Weights of a small GPT-style language model, trained from scratch on English Wikipedia.
Size: width 512, MLP 2048 GELU, vocabulary 32000, 45.2M parameters.
Architecture: LayerNorm before each block, learned positions, no biases in attention or MLP, tied embeddings.
Training: a variant of SOAP for these matrices, 518M tokens, 7898 steps.
Each number is 128 + 32 x the weight over its row's rms, rounded and kept within 0 to 255. Layers, rows and columns count from 0. Numbers have three digits each. The size before them is the row's rms in percent of the matrix's.

# layer 4 MLP down (transposed), 2048x512, rms 0.0908, rows 217-422, columns 320-351
095:091178059151125159087084128087113101145124189144124151091134105108089086158148120102122153074105
095:168097117144157045140164131134136148130106103182160090121150095072149110099140139101138117163126
105:075080148103116138128120114122161106111155096082124067128180116101126086123109142098120093109072
105:171142168114141140119092079059107167066100098172130191120149152130121117121137189149126146115081
105:132055186128130118115147188091158118151138124197118150191122119097079125134153127124134169125158
107:101127101126110162088131073154074177147122130162107102179174143102106077164040126102192124167133
092:152106117125081171128094105155079120105063137063120118101131119129175123107071164203089120120104
110:108130103128118169159117144158138122120133125089144103144212093096100095148087140100136133006126
116:098146093131136140156106112094117161107163125109164133108149168097148119145117053077095110127137
104:144110099143108094137110083112114143149150129122155128159088161143174170122170181106062167104140
095:104132200100209091136097134111140092124144160130146132110140110084043114186142126151106112121114
095:158189141121126115118089050130141084164118161155158158141138090156183127119138102104166163075102
095:066153113129100143120145116165135118123051159056091114146161139039122138089081125123129166130135
105:198162128158073131145100138136173098109148185191147113109198098054096092133114114063154113125066
116:135102093118139130126115122109147153122124119106166175097169144082122122101163109110105175028093
092:178173153137109181170137153166096119099131061137134106120148107154214131117133163095148104145139
099:145122164122096122109087115113106145109098118124123102113072137097112167168161146151157158120077
096:128126112109126134083039161157082141117081155156132090120139118180117110141155181126139136150154
104:093142059137147142150119111122122100032097128162202224186135164169059154102130122090138108076106
108:132111176144119129141168097115115133117151125081101077118206101104126119145097156128163164136175
090:155116085147122115111116160146126132143100121114173144160169081105088152144113144065156127130129
099:180130106140153103072130149138079077153134155208122108119130110169095117175083095138133100154176
098:070058121169076088133095110079107080152097119096151135122124189199124078169088125144140117186122
097:152087126150182120144112137080143130157160129151138128110152143129102090149136139112139135159132
118:107115152101157115125152177103077106131118148123132116085153152184107147085096116216104111140159
087:111125071136097122100142210137168106151157147133074136123147121131148060127162173125101166165132
099:141147186142122127113157206126119041147120137170092114120117080111159162099153160160124098164131
101:142116153126094110168080170142123100155104153125145099122144127128176099099146111115116093184106
107:162100161144134112095112066157152099171091131136128128145143096127160189148077122103178113119094
118:119117183109185126125111084105157162141127142166151175085109126198124048108119106093125133106137
096:130065124125112115148147127157090176126163173086138164101125157171100150107134141128131132146118
098:195049135140120056111119142166135139132112079149159092096086153099126107125115160046101160072142
089:105110102133083180081151152155128162138143154101092161145104178120114124114145096164120145127097
094:139176132114118122190137247124152104200122139104144150133096157101141106087114141107118103124160
093:144091092078132172163099117146091067147149131160122153132173068124089136139127155104088170099176
094:141097086157142128128102119118134159103117092129145178159141125085110091159175100085124121104140
100:115113072101202142119145155103146160171132096126063094092155177129168182106169182177136126123138
102:082126147115138093189156105153110078137084143109110099103108154117169105127070179125179123118052
089:155115117104154090135135097106157115107034109114070164085146138155184147182146129047064113116120
106:155141120183109083168123153086115130077142100134137159157121151109210088061143174173153147129137
093:110163131150094110187086106168132098164140159094173117141105121104134197107126173199096122138197
097:118070099137170141123101183130175161078143165141078159160188111076143144173143089160159104135140
093:135076117100124136150123116134110104093096128074153141185148141122137155154098134130145157126132
096:088115094129130073177162113168146094136109107106107171086175189151139123125160079168146149203182
100:124173083074116126119155122121151100145113178121092106132107066117163117117110139142100156132111
097:155177157100128115162098120170142141129146114122119136124097105087056167163126135101126041087176
099:117143141148081190114143231074117145093162116161138158135115124113175148122140119128110204149130
100:112118088156123106115107139132109120191189181137190133138177092134136133184119162114110101119127
092:168088154110106098149156114146144110157083190139135091164121123119157159158051176147101139165132
098:146102160158151128133094112202079160155163149141148122150185110092189150102094167155117112127096
111:134173113091150115103109119103124189208107106081084138115106110172121113064125139134127052113135
104:095093161131138132155130081172140156123151117100174117092171105133160114141106123129149155104145
097:126111125118160130116144089091163121076111138138193116106205105136097093124145155154179157159095
111:157158175151081175220147064100166120159131141133154067150163146105100090149133138099124111090116
091:135173156150128161185074191150100164159084114132113123161129129088113162175093134061189142148098
090:125111074155144157192155152150126097112147168123118129122152093165191124084173138113101119108145
087:124081136144146106127098104150129067127110148147169100152125120108113149125120182115097118159167
094:155154130113121144132112123090126087117157099239144136123157108167155114191131124136160116120110
104:158129100106154123180118139124088149136099100178149157097144105110151110141097133113078150122116
095:098179082070149135118148147115122195110150119172149107134127165149115099113129160181103154162111
100:130097147148134148190127120122116152170123135101096110139183129140132144140116137102071146108111
095:129136090122152194103137137147087124156106076158123140109115141093104093067100060167140063124138
104:110076139061155115111121134127103124107136091214145153153115119096104132125121123126181165091150
095:104061153108119119109170118111100109130119140122123046162119058116135089174113090097139119146127
097:133117118136135101099162098160123149144135137183152119098155087131118141150136165153159092147178
105:100127164162173175120152122127090100124103148098147163144134109120109030134129178130140100166097
098:127119152114116166136054128103080114149110096139078098119160137138172108087148136162093110113110
096:113081144128066151122113117128184155084144127143106144107150148132116162156154144056142165150127
107:177136087145082101104174096146125086125170142117163113153090146145155105098167133168111141167106
088:085162126145167124112152124120151073134155149165120122208179131115160122101137107116160153097133
100:170121104187148141123122107130151099124143111079079137091172111096105114005168108110049149127137
108:110152153130116125148150149123077147121064103115139118091130168137138115105115084111128103092071
099:092138097140126127156165161145140140171108105115089158089130116133145159123122142142121143143094
114:075145162135109108075170132115139171157156074132104129114104120139092162150186145174052194107149
097:127134059164084081148134155143110145107135107100112100112098121117201068157049115081093127138097
099:177112122088165172052141121109106158122150114058089164132147131163159130158057099081117109096088
099:083131120140113134143119131160087074105124123137117088186180083138133099112095067087116141132135
104:124087108072158171058091115071096067119131106083146169112136113159126092153122108048145135142068
099:095160145168139116085078204160199099173093114091097136110121104115100172124083115106083086145207
094:164153154091139108150151127136161120094125173145126161110081095122139097123113129081181133104174
094:150084136082074096065177185111149121136110122117088157140159092101137142175127158139173127125116
095:164036113147102091154110153084137159077083145138134151129162093111072131231173119134068146133115
095:145144108171121137155083120061123166176126113156149116115125100153101153149130151038147084081157
074:113192158023044096116142109164113138114183134112066181144150144040118128097150122160125138133097
101:131140140111146121108101159098083121098122100073099122140119052076103147115083105150099153089144
097:104136139149132109079086119104133096090117157106122116143170099087163084141083165086172148115080
088:132143118166131150153135115158105148120125199115117149099117166095086212121109100122181065144109
097:170161132153131127174074105130139198114135072099141134088117097155161150158116099100139133127155
106:172101166145202161114112129131101140139170161125132119174101089190135113114086159122084108056120
095:084101207105141139057081091112077128090101139141127105108175086081139155126118080100160097061158
080:026128100053157181076093097137114093128121160104123144088133111045109155114149181146060122111157
097:145082131153203105059183119123123130111157116126170142122159145126112161128187130124106086147157
089:166089113110198073140108129150069202129123145124120111157139112091162159106101173146124191226184
104:102110152106117173214160069141121160171115104095106154124113079096172115099089131155185206136094
104:130111109161094145099205097116123112061144092131146136139091189139180174137109062152150128113234
088:143146073090075136117126140150174096094133136081119142142117143136145132083101098164089109158085
098:148094149111180036108178129096137133182106143155134148160076121124120133143078158108157138161183
091:120132154071118186076124086172112090179133077131134128082114118133161127143105097155179147118088
090:113130109106194080114105148136164072083087103139166154129166142076067096163117147140090079128112
094:125117117090152092139105089133111154142107149111124120170109107140148171084138159106162084190156
094:154082192144129166186145201211150117167140124143171092158162086168127136125151151151093102101138
096:111159080083097134145090158131149120116091128102126108089128118098143132110118159177134211114139
086:126169125177186165133194103207111162143119156070118116135085136100121144103102102109122148098142
106:145139119123121111157130090136142153141149096085172194140120062129113124113148134196135111099138
089:128108138125089158127112137172121137132161121100113110056124080119125120077144084179117179122089
098:116214111117079119171102104150138116146093138160152122120157085144100121134039125131153111095111
106:125124131152120181142126110064131100154114132190110136151123147116207181122123131176112192173153
094:149166116094070128112127167085176132104104146122136129154210193057098130158170142112133069135103
104:083141142169123125058145068108114147161071113145197203092157113116090139027150148147156156178135
106:142118117150140106154123121111120122152105064100162135110081098132124094083110144162114141153121
106:087073106100117074109079065095157106137127127153199131175147121173132143127134116079156159160070
087:111159088065097132195143115104175136171156103093113108134142165125208152132106114123162134137126
113:084136064094176095123100107164130132113144088129099159106220159126178162104139127118121130120129
108:175132124097136046140125123121171127170158125148133079110073117098122080089104194105090078128132
097:138164168104162105208108138077118168146143073146099083136146137145099129124104144128094164071105
104:129130106127105140123135083103120151131132158193101162143115205176161179143196105202118121087084
096:117073135136101145134105083127143117129112153144135118082131135113125156125125157125133130088114
111:127086135173101138141154128138129148142144091153126176165164145128125126147123183138189135070134
092:143141142161101120125097059184178141152141169151133120149102101093109095163182081085172134140117
119:133148188135164106134094152119125141045092185074102167087102142119160191070138110145105183104119
082:105193166093068088071095172156096110091133135122143159152147177163123126133155134154114112083110
096:095088102146161070161149149128095150110177132172156133140136183147105108139052110158095146167184
096:120069124119150149145101141137060127153110124124142140140085155084073119091205113134103094159118
089:138138129132123120149151078165081159105128148134108164122080160181153150112159086133088191132118
095:130147083124099138052098104143059151153158134135149157181175132098152087147149145125069124169084
105:110128146108149127116091148114104199144135194185140171117090195138163103170112153138131122126089
108:097140186075133128106129123128142161171102161104158133113101140152097150169099183161122183144148
088:106121116132132116147188123127203211191156119160165112152167177148141130178125184114157107078186
111:156170123125162106135072129117157166118134157205127119166108137155062114126124070149168115127154
089:107107176086141151141190137171141158148029076126093121130110130154148162150148135147112145129089
093:135118162106073104109108107226153126106098140145107176129136124134122113138049113105093142148093
108:107122068147135139084132102091130170119142156118140104149145115129145119103099198155181120115159
097:060154104152107115066110126115095116132079082122117138091151050141111092147132147075114129125137
117:154141091123141130109148155105167158070142053106160104142110112140145192150084123117091185134079
089:177138149105151092101132137124186128120139063106094158132138134108125093092165098112108095120112
100:131148092118183105133135092139116134136104147148117092144146104080143079110115152132158143119114
094:094134093086118122165119090081098125094133154160087188117115157161114099083140133141095113118081
111:168108128144128130085138126195113086104090115109086088126146105107166095158066082128128168106158
097:149144133122176082123140181140158135110125125124161132103142095100152088149089138176152118096101
096:123103111071082135107143122106100199138123135162161079085089116123149109162063144111134120124087
105:093153084155098137149180122129127137139136131153110083088114140156096128153164140153085098119118
099:179075171083044109164123139192123087117109138125184179102110100090129175079104207150150130139131
103:102159091125084089192124104193153106067001068083115139087152197125118115080123086145139103170071
106:166137080154117156120077128150147083124118059147110155146121174093142134066170126168131096156208
097:166186128065099151137128094147162090114110122119178084098143062202079112127155121108124106129135
109:162091110120135101080119145056124181183124122143090120121140133113150150169186054106152093099142
104:119178138152115166125188109138101152090124078101147174116136076126097129131118132157130139132090
102:138112101154129102139179095127159116107142127151066119142132104126132118132115111112100131130086
098:103140112051152101196150111143097129112076137160173086188137084102118152132136129160104118095139
113:116160134085079122157105100107063069166083090123132127129169130122076128143053104099070130156096
100:140115150133165112097168145144102150051134118166134103104175086160127103127122121192126146117188
120:085140097116156155113173083212124129128165145139109121120134082028103142136154098095173132094098
093:131151136148120159143184107155185154145143149156086191111129086154072152099174181142146145131098
097:107158102160100079182138072113108108117187138162103133152069174151157091092102150133112238152104
093:110123112187112082148104141097141135101170139136103140177111135143147161152102109124147130096138
109:144132109201177137146091059129088110106096190156070101121087130085143134148161136182159110108115
107:127125085112134156107077192196145154101130164130173121132133181137117103140170141166173116137098
088:111159096160145128041127144078167117106124131125112151122132114111114136122137149186091126112096
094:125128129087189095206103112126103140164081116146124126065174074101115156077130127074080129137159
095:142114112124155101186085143131092134122189075137113103111088074137128109113135144080118036078083
096:107098167173143094082176126169097141103174142097131161142141121127139149132146167100110201160119
083:109135082098096084097191160125147095202209085103132174178119111106137090140125077098086102056146
097:123152148120121098077138122162134132119138091112187090132109108106133116141097109096169150099142
104:156133085105146164173082117122079144159093166119104147127154082082141112169153100168146112136177
113:087089086128133132132099115117160104147184104133109086075062129151125114128101179016129106133138
108:113162107114112103133152159115127021125100156101096101134152139125098150130093136093154123119115
095:127171132129151128136097112142096100126122084080113155153127097155151120157122094144095158125110
103:139167087117145085079110222116098140111077101123121063095135114094146175150121116106155186133090
099:170111079135197142176139153137098185117113160152156061089193153103121096084169102147126164136100
096:128110152056126121143107141128178145134145145138135155139072179089098172161109146080124176134164
096:179129129128185167130097122134127167142131135151105140137134145139089119114128183092113082143128
099:037143116075113142156126183130109150091107160114160124130122120140136102121152121127129111142080
092:129142131151139094104117171100215073132108147131133198124160182085046101100122134119091063109152
089:099112088133094102081120117083138137161135117119116134155129117071128168094111116116093161163159
090:107142073086120113145088167143081076156136142104145124122120151120115075153145136124119081165116
110:141158139119104118089158129179102160130154111109150136092173121133100150139121115101148143084172
091:131078103129163139142063161111122087167118101169143186136171169139136095162120127143102169117092
105:154165075080156118111142154083133153155140117123147101124205051204129113083093140111184087112094
113:090094172091143045124132123065142120145168106116098088162112069131188120132135103125083122156102
096:112131098147086090117159106166138157114154098130087164088135129147134084125095149141139131108175
103:129167142156108155098148154181141123097132128157083151117164138115085120137102082166082107169208
099:137109080105100151104104196134118140110154117167143131102163148117150062136191140132111159118104
106:169092117131094078134140164075173094139054165110147179123109145165123101123077082066163063078147
113:134054143187106131151116086048181150125083097121110134179169123194075146100146162159132133090153
101:165098101130142092110110142186084151090113162107113183105155121147136120116144104119124076175156
130:149065124071064108136054165152149130132160143103177120120150122115102132130077184140138073085145
089:108147108110135101106139149135107147087133183169122116122149151122197112126186167150124154124105
101:125112103161078147061151161114093144072145173141154157132159145128106137112175059145119121161143
098:186160088123150176142116086082135167124164133145116157174130098153138148105086153121119125181117
105:154161144151140133095118063158096151111149100106120101121166192152073111118149142109118157129161
092:134112113185093122174151090133166124192095080089173083064129184109168168114130082133119135118100
099:132107172138167116092104151104140134125123091188118133138094106123074103121111091056188099110130
091:162201155079060135084136119217126081119135140180139118148118150120109134187126185170144177167122
101:129067114189064090123154116095158097171134133150130091176104137129086133127140130080135075116160
095:087156135087145122128146129123123087169127136164108120130133188130128146068152134055104084185124
096:104142170135144094111144116159093138127137121140114089097099120164103149138166090076144041161172
098:134095102135068134182138056085176136139133113150128165148128102125063120136043122133078100139150
105:126179103067107121115146088140174141144106168206142158142106113080083120149114171166121138164182
096:146167108199084088176166106165090130113130078086158142097105136140160137096162168135191087081155
092:118121157075132145104095064147132120093140117110148075101091157100147132129167152062108130106140
096:117054173118196134101162027158122103182130111116100121169104098153099154133107190091161109151059
099:082123181101123084117153094157147153156162152131158080197095096091095133121100092108150112087121
106:174141150100143143096121097116078151195129192135136156133143166129124117183119147127179125144111
094:098146074107137116134133181150119152099084158140152142133095158173077039153142085152130175150067
080:047115092102154152115164188122173184153196045068167155119167122100102169133094103129098154141114
095:085108111175187184180122141133120105183163075132101163156145096091156118121134125101118161095176
# layer 4 MLP up, 2048x512, rms 0.0874, rows 218-422, columns 320-351
093:034132094095147199157144084103139112096185088137131101205147128152138163152136175132164114142143
104:098071072115132093140118180143113105107109111130180090123141172135045154097154116177163131088121
103:124101101090140136102204167174142106146099110010123059154155120124124228133092073142110157177118
102:094130124117192117139127095127124166113119101082119080103078146171147100155124157186126136073141
103:158107166179147146115097138147126160106153159121116063129179142152135084213160104101144147083142
100:114138164057127113120115092082153071084122128091077150122133165147136105154105109181111146113059
112:100121149100126110103103095163141135107110137112099141101091192106162131178198147092149121198149
106:079142096162127180143114131159120185119143124151061108181133095091147102156144092172127093105091
100:130165169081143149099102061140146143126113140140139104154158097115113153193156127146164094131145
095:074108083106125151162147164136173175104127111086106144081117151196113130147127158145109064255130
094:148118136129154134124064129123126098139137114118056166097110128151174074141108121152163110223117
105:166178063159049157187173148135103165136141122111099158080096094063187155106080140134110178141121
105:084114107083133110106068125082117141128168101114132086057105128166140077136143134134142137118142
106:097108113156175143157170104147115085153168150111134103135115153158141156130201120128137069103109
098:147120120108163078111104147148120100146206164127098166081092128152147134138085205132117126148176
091:207117129122090112090057162133104127112112131136082093141129156162089126174136101106084115135097
098:136122175119133110155132144088115159066078196181081069143148072110140121112120160157175120116098
105:140143089092139074158170128133097103140190169128148138159134121103153126154132112099118163129143
100:192084117155045154139116166102125152085152094138090110128103125101115159157158131138104150198157
086:125106097162032170158184138126137123085126100164174126102090157193162166152169108139161074159121
103:101128151098104133143137086103218177158100101157094165084116140110135118134142135116130173158135
095:114167222137128140108128149120095179212112069125158138129151174132107129227122097154147102145126
102:098156178144085069154080031097104064119117135122129097127147153085167144134138135052049136063092
116:083102139104126081132115192116098091108099131111107130138087076100122111163078101139154077201170
099:109099117141157155072113139140165119119048110149126114093120112114093096075093066170072113103038
099:143121163029102112122101128192150112128131137090138128082114110160081109140121117066130164101098
105:165091084080126121148120155120129153107104111215125162151112138131135139132138100165110127135186
103:155142159134104116146143158107109077096143127184127105141099143062166139110128145156164113116138
112:135158121089149118102093136110159163159078109148153116108082131148113075122174161112135078144114
097:126175147156140164102115143097116084132130156168125133151141152107111149167092080093140138133178
102:146140163124133110116123101108160122156072133112107132086113079103133139162200141154140120155107
092:119090133164136117148193157159177155133069143108093115133135152144127138148118133145140190144154
093:079121159132193107113090116115064094113088080143185201094141150186061130155076161101145140130150
096:097129104132120148029086134131095153141113082110124144130134156120146130181134100110172113087055
100:098132084205124161103138115070120066150107127168150089130096142106096082133090055163122096129111
094:044162034146134093086124102144125093126083175134121171115113136108129147156095099102136135139139
106:144121114124109110156088115130092238083140130106153173141105160146125152144141112119168166117107
089:202100111107086176171095168161077191134133147155120130135104128150130173149111164173089137075169
104:149141129146132146124207100128118089215119131122195104111111111121174118153048131083204140129132
098:126148089130136083068148097091100098142105179151146165097098143152130102106137126148165138111136
095:182078045158191109190134144065179108117120136118111145126132150096086129097168153075121147126171
091:133084116134150123077096143113098157134118082164078155086093101151175148182076097103113133072136
089:116125139108150097132107146096162105160180139163129114153145142177126149120162153172131175134131
105:170107153145112116141187180162110137118146095066121100114146144080134138197146092147111123105063
101:112106160102127150180077121103070128097102165154195188112135192128151076084142181133086091148075
098:182098166100140200169117093139100146118137095104147092144130059120106096070224140133142154123107
099:078088089159109130101081102101122131161108159117150099116139138132132108095106101156134144164123
089:148146122120174096147094091117064132170140099151090176119094144140092106102080095154151158127077
098:112145192113124121169175130124203128160110137089137137152120130111090081179175140168172092126092
108:071126112058150145142138125178136126119103134078146155160132086095131136157133087156171158104170
101:150124085174082170128127122148182170148114098143105137048118152149069105121128159185087121123078
100:127145146055178136117105190134169095165145173151143175112123107102161168163176114133130187155108
113:089103105155110125114132123103102111211137118104171094058055105155049180149143097130171156130088
098:116127142099133136099163141131154102120141142163066069088125161084159110089128160221088111133175
094:068137119161078118183103022133146101085095170034107153151108127180143116140048134101153170137104
097:155144156116092164145103089108152134092131101120158112108117117148151145156212100162116135131150
088:082150082151202198144120120172163136156125163156105083096165098138097112140090135103197137136128
099:141123106107098149086161119054113114124110208087091184185147169181130183078082091141164093118139
092:077126106132100131101189166117135163130124131115130116185162124128128105154151120125161147111098
109:090115130116107091034141139132165126160145157153134116136128146144156084136139098098170079185115
086:137129126113119137115123157127131117123146127089117100120104148115120071179162098125188147148135
096:122127105048107091172151128100134048062122182118101144104112130158140172117105139087125152178124
094:132185134080088084110181080173084106170127141096147159133051157088172085146189134161143119142139
094:128155104140125137103123057156182130151153142131064157144093118147109149081114106116157132099102
104:085195129106079114157089125145143122148074105150134088130122085118120115149149133147111126147084
103:210091151104109103170144124137116112086122165094060088139166143162204150107124105092191114102086
090:161021091128161162095050103165082158144160133095122074143105133170191090196073079102129152155189
107:169129124106074134143123010124158084162114120060185115133173141084082152164195131152086105126126
092:154223156122060134191092113063168154084121111165108169146134145169178115131140107137116074142137
084:113121094118106130119129127144164117144181113119103138213128200066144117140138127151037120107051
093:143163140059120110151120198150133099100155101099116175087142130124120064129133138157120140127135
094:100142190191125092092170140038125113130060126131084116163100170109141139131138142115124123147138
106:141161131119135097181075099142168167114115125181143106195142127107137164138186135136137130157100
097:189125192104158092072102121089101163121142159169153142137142102159080110106110137143164095092152
099:216099098071108128159160090136134143100188145140150157110169124148115118139116141162177099155112
110:101140131134088122141114116128188143131204179115110166141129109139166114135187128071121136132143
100:100160136120077142140136144160119176166095171121091081151102151169180108165145123116170143164164
091:111123091134150190126013132087153162163104132114117086170139113083139129088153096089129124111114
094:130144097133190150131135120217107111082125113081120141125120157158172144142114158134117119099123
093:092108091139123097139070136071132104062110147161132088118114111137174172081140112152101127128131
097:132140146121127175090089094181132165162143146106164145141152139118114198169096065116109108164120
098:130172165111114123059159101167119179154129155096138165205129124144084135103179183128175110154132
098:165123131164147141106108100119104131108165105053126122101113155117193138122085150113157163064112
098:134122143170129123076122112153148150127152155125109070113093103174146118132138145095182141103142
108:174130142135094130100171116094137119115112152148135148141108105157134117104129106121177089078151
085:111150133108185110087114177173115088143139121128200117193139117123092109104120165066124142132106
098:136084160135106123146150130204130149138136114151105108203108114155142155090180076164101087063170
102:125089169146113081104066110152116114114149109148095129119108114123108136156100111118154152142100
104:153149062157113182168126128102107152171160154119137108156132109101133100107168137194119064065103
092:171163097095086120146085157089122131140083163127129128092094105141086151156155143120179121117113
094:150089073170186101111171091100052086131153119173116129124089190141096139111073112138111134152110
106:119104165186105173086190140136182130199077067116099150156127139122121118119162159081089116050112
102:166117160146113079163057143145174150150126114111149097155107128076145084137125167140174122154081
105:134086115101134147151155119116122111157090099079127136122155110089108093147179139132132101129101
096:108059112175152095140166113111145160147168063141183136126180130133080132146114154121138084111174
105:124182142148168104167117132076142131186101095091132108127092117112090098101112120070105111171136
099:131158120128171076103082136139167165125128121177147202156140130139128132171164180151109148141121
083:106107101153161132096132187149108109111135104117169124146086192130098139092108142085118169142127
092:145085096123147084098121143102079132107178113175123095056116089150057119139172091174110082135118
097:131106107134086117150101103163090113151134124128093168122082143133163170152156179028168038199132
101:156162149097132109128170097135130218139096135133123116065124120082151094116064122109094137147142
099:145157134128123110164149147133143149131131094107122132069084144139091116141102127147101152160066
097:072100113104134110079205098173144106194071134118155117147104122084115162127174143163153071161117
095:123163103083128175111145117097132145125096156096085113153145120156159106149176178130126138217086
096:066064150152134098063155201092188092121141099080111117123099159154143127102136122104154157091117
103:162131154163098073122091092145147128142138113076184153110182147094140085085084168138148129074090
096:109093119161167099136150168079198097101118177158170167082111146199112114061110111154065124161133
101:100129148069073093112130124096116166074109067177083140112144176159072171030107167139147114116155
096:081155186145186155129130165110133154135162126106136171116082095159103119091131131145167134154129
110:076070114035102115169073134177084157091090100166130071086153033105107122109208133180173122147093
088:154127154229196138139188168140092145123125156123135172131156114118132156099095070111127134198151
118:107174122151195140131104111109104103151122097193145115122140162118128048126132122154139133093135
117:104107170169115101107124040072146111115091160120104060050127077182188119109108142160126174082116
099:166129136113134134142138155115102106160109122125178136079123123114080121088143142119092138105131
094:119126166134166142099182117127067132129172082089150148137069170092174044122109130121142154178124
105:141169107128159116148145159152080107080099096146155119094146117134147144095130107116054213092130
105:158115148149086133172152101104129176113110108089121102203132162131124126115113158118129140147152
090:178082082186054141132059091138111195141129131118102125092165171200135194127136131084091118102144
126:097136102151185146178141103137131153109148159120138070164064161136158189177157096086132128120123
088:084157116088102174164153169132165160116061102123121147092128087121131135120126129128124088103162
103:073169122105109156076119184151110144135106099088038121156108152180107192076052156135110119141186
097:130080161116085157143161141136133128116114142107111146131163172096153141115136122185114174151161
085:112107131101110106110101163113132135151194066104145155154119087141137123137088119068174130148181
098:158084187157108120049143114188136126176151123099088122128157139109104128127189118128135104157172
102:121128098089182126190065133141067149121084117139158105137142141061142143155212079170133159159164
097:141109137147173135091202118114113169115167118145079101035141132111159159173095139103113084105128
097:169087109130130166127115128094119129102148083183116174115102154099188103124125108081156059178088
111:132139099144057164156119120094132180179161141129161120115102105184121138121086152119123074091151
097:135121105137058113069155127106172089175136129176163119212143157094135117136141114084136098086209
100:078140130142082110121105101075160154130125142051134128157121093192159165153205130148175116138138
106:138157080181085116143178131102105126142113146105152139153128144119113089205156129126095121137079
088:116139107078102073127124084085099160071129109155153063135161087142149048146137119129129126143097
115:095115121166190147111111123070098155138087102137096106165149128184126130101161143141095117098121
090:120176146082127134106118112118127094122090119135146089181166166087151099144093134140085171172133
100:146098151127086075057104125146113118111113186083113108141120127128108161144128127116123126133113
102:113119173162126086132130112163174136142056089139133095113131146096122146173099108170108103111113
105:152143128130101144154112109155128043116156132128127115143097105099162108100101101087133157106188
092:175131148115180104127132089141132100121108121095097136156084119071113124157148138183168103088167
095:104111202137190062111076140115118122127139115148196169112098133137140111148132115115177192150137
100:135078136112122157148141140149092061085142134125085128154116064129195099139127047084151185147117
097:116085159125139113095180164141097118125140110134105170100100173130115128114074098132097171157083
106:104135178154180164122074069111169135108173211159173110112122102112125039124132123125140138104149
105:138147084145108193079095126083142152077129105063109186114159083136114054124069172099115130118118
100:149078161115094176190053117187075162074187108159117178138122188155123126172134149117175159129027
115:104125117152118170178111147051115138133088108136133069123077140101119187102147138113131077092088
121:139142169150123098203138168089095133111089136152119121180122125133109105150118126098067134131125
100:110093157154101122087134111129153136097090129128076114179110206085170136117112115177174121134137
094:086153217172191101147099096138152116063048123145137119196132193102151121167107178170087123195081
113:153139131108104131144077103137118086165147125119129071115126083063139143125100138121117153080133
094:130123129084138141146111155091141118073149161160143093132165114127096084133143112131103146132142
122:091175114108122123121127102145124116145135115128078137120160143097133099121158140155193132166136
092:110162152118108143127153168164095107142119124166098062131083097103141151128161124099093167086140
100:142108173079158142146138125125125144157125126156153230112155162138094137172163112156145083120134
092:118112172124109098066179112154106087106127095112127114138149074062165112172130129171097146131134
120:098099169125127081186104191111127124183130127151131123095120060132129123131115135078147133161161
108:127107144159081121152129106145118123130117121129147142120044167121091177159153105155170171121157
091:158154123147090151173106101120124109097121096138110114109089064175126161143183165149094143121071
089:130137130140111128194114090064164182183210125129102123110117173131165129140142137100101124130106
099:112100161123104147080130060127150134081100187084158118175128171117146089157130125165168188107059
094:131059139123170135155158174121151164129191147137133153113125195140167135134156146159151136162149
086:058170134099100181146143108097112128098149132123097174149135110235102118157140126112095111151176
102:154160114084142158119112111159138139082127119151109143145143097125151162128144113149162136115139
117:108116119129082119142158181131118116179099082152069149159120121121129114120124132145131148165191
100:119181145153119125152164202107090164105156143096165089109101147131093072173145122150197125159130
099:152189168117099077077112175151085091058143091123045085147133164143077171116188112110036169151160
094:111103176177121120068100144195131106076101116115100110091150163146176182129107068086169089076135
101:133155151077092073110102162126083100088116149150157166191103123071149123047216134130139090156122
095:118095141159112164113134144081107112069148113157146197219120109098069144135142081179076105110154
097:101152135178105122187147063115105146109188131155118169107149120079124048109125114111157066152073
098:158068174096125158161075175092106150131144127125109137103111119139115079119220143166146107097101
099:193101124109141211121084103055120114125109111099048114137174113137140109075144142126166146079139
095:147094179129116149126083135142140122160173119179108145108109112074077116191151126183161137180131
089:145140179118151170159122108096103103106157096102165143108166098142123102129161139155153112061085
090:123093116145105158102157146114084145096093141123149142140097134124093096093088138142162128097117
099:105138078113129126136079141109107109129030155112121145086144195142153138172130085130112109115108
093:130121119141127132170132118153078138161156135101121161119121137107133151078151109136143057131163
105:140099122176130128157133133166122099111088122146103131166131230120160121126149104088121147117182
104:095112140113127081119136159128133146128156105141131096158136105117149076079178101166104113088100
090:100157129134144110171140110148134102115117168192155089124116118124088070143101129087099176163164
101:114159161139171058159110165178158115137145169148110153102138142111127101138152098164147101100148
106:154148134073105157169138132118154122135158145079120160146144112156105158088117188087174131155108
099:145120128164125136188106179148126175134160141106145122140087130131104080148157150143114149158141
118:119136095149114143114081159072164128114067117127111104161115105081129124161120144136104103133105
105:131124113129158107140156136103081156131148111080124120144104140135074163177171094157179148121116
124:200110150067030149143134122076136137140137103112142115141106115081164190189100102140216122161124
097:140050088147081083137060119121110124092131132114159144106120186108193122129083092175125163140152
107:098153129138137088140092095063081089145155098151205124138117140149158175133098143101122127155089
101:066105138222118135139127126199128109163120148082106167109101113102149153183156152113128101058140
102:123160169148081133123106131130148124160156172112118082139096112139091111111088120125134086146080
093:090107117131141189132187139106136129094117144145125147151141159135121121143140123126136098168140
092:114122151169113148126123094129122127130143152149091140085125148125081095133132073139127165091130
093:088118100132170158194117124125113126079128119172150136116166132156160084114206120158123146088106
102:119162165063123095160102111200121148122063168138118113134185153071125113135126134120140138112108
094:088128181091132201171133161138116201108130105063114099164099159123130136143123128169155108113159
094:167139172070120206141089161072098094162135100127063144081089170152087097142164123109115093107142
106:139179075104151124210078175098128095084165138127133146165110147140138081143087139123158170198153
103:140192181138123082160077112170101144122075178124093129135141138119106154153130088153130107089096
092:065114140134105101104159150140120120152153180159172118085116145156185068109159136119181108083083
098:118190104144177093163152170156081105082142097148117156147146094195113127099140078079149130175119
101:102156152222128135172125100104166102164136138093126150207133141112128121146148141089161171101150
100:113158126163084084162091079109140125134118096126170081104124102137144123093133142129131122096079
096:183144115144131121101152159089143123195108185139084074150162068127124100136157134136068167121131
092:081148164118165123115169163083115112089148089170138094124170087122163197166164155152105089156113
087:167101125117127145145131108168123093165100157072111124095080125175133085119149150119161128111186
089:179076159128118147128085105169155205153140128102144134178128134113103101123133151167100087122129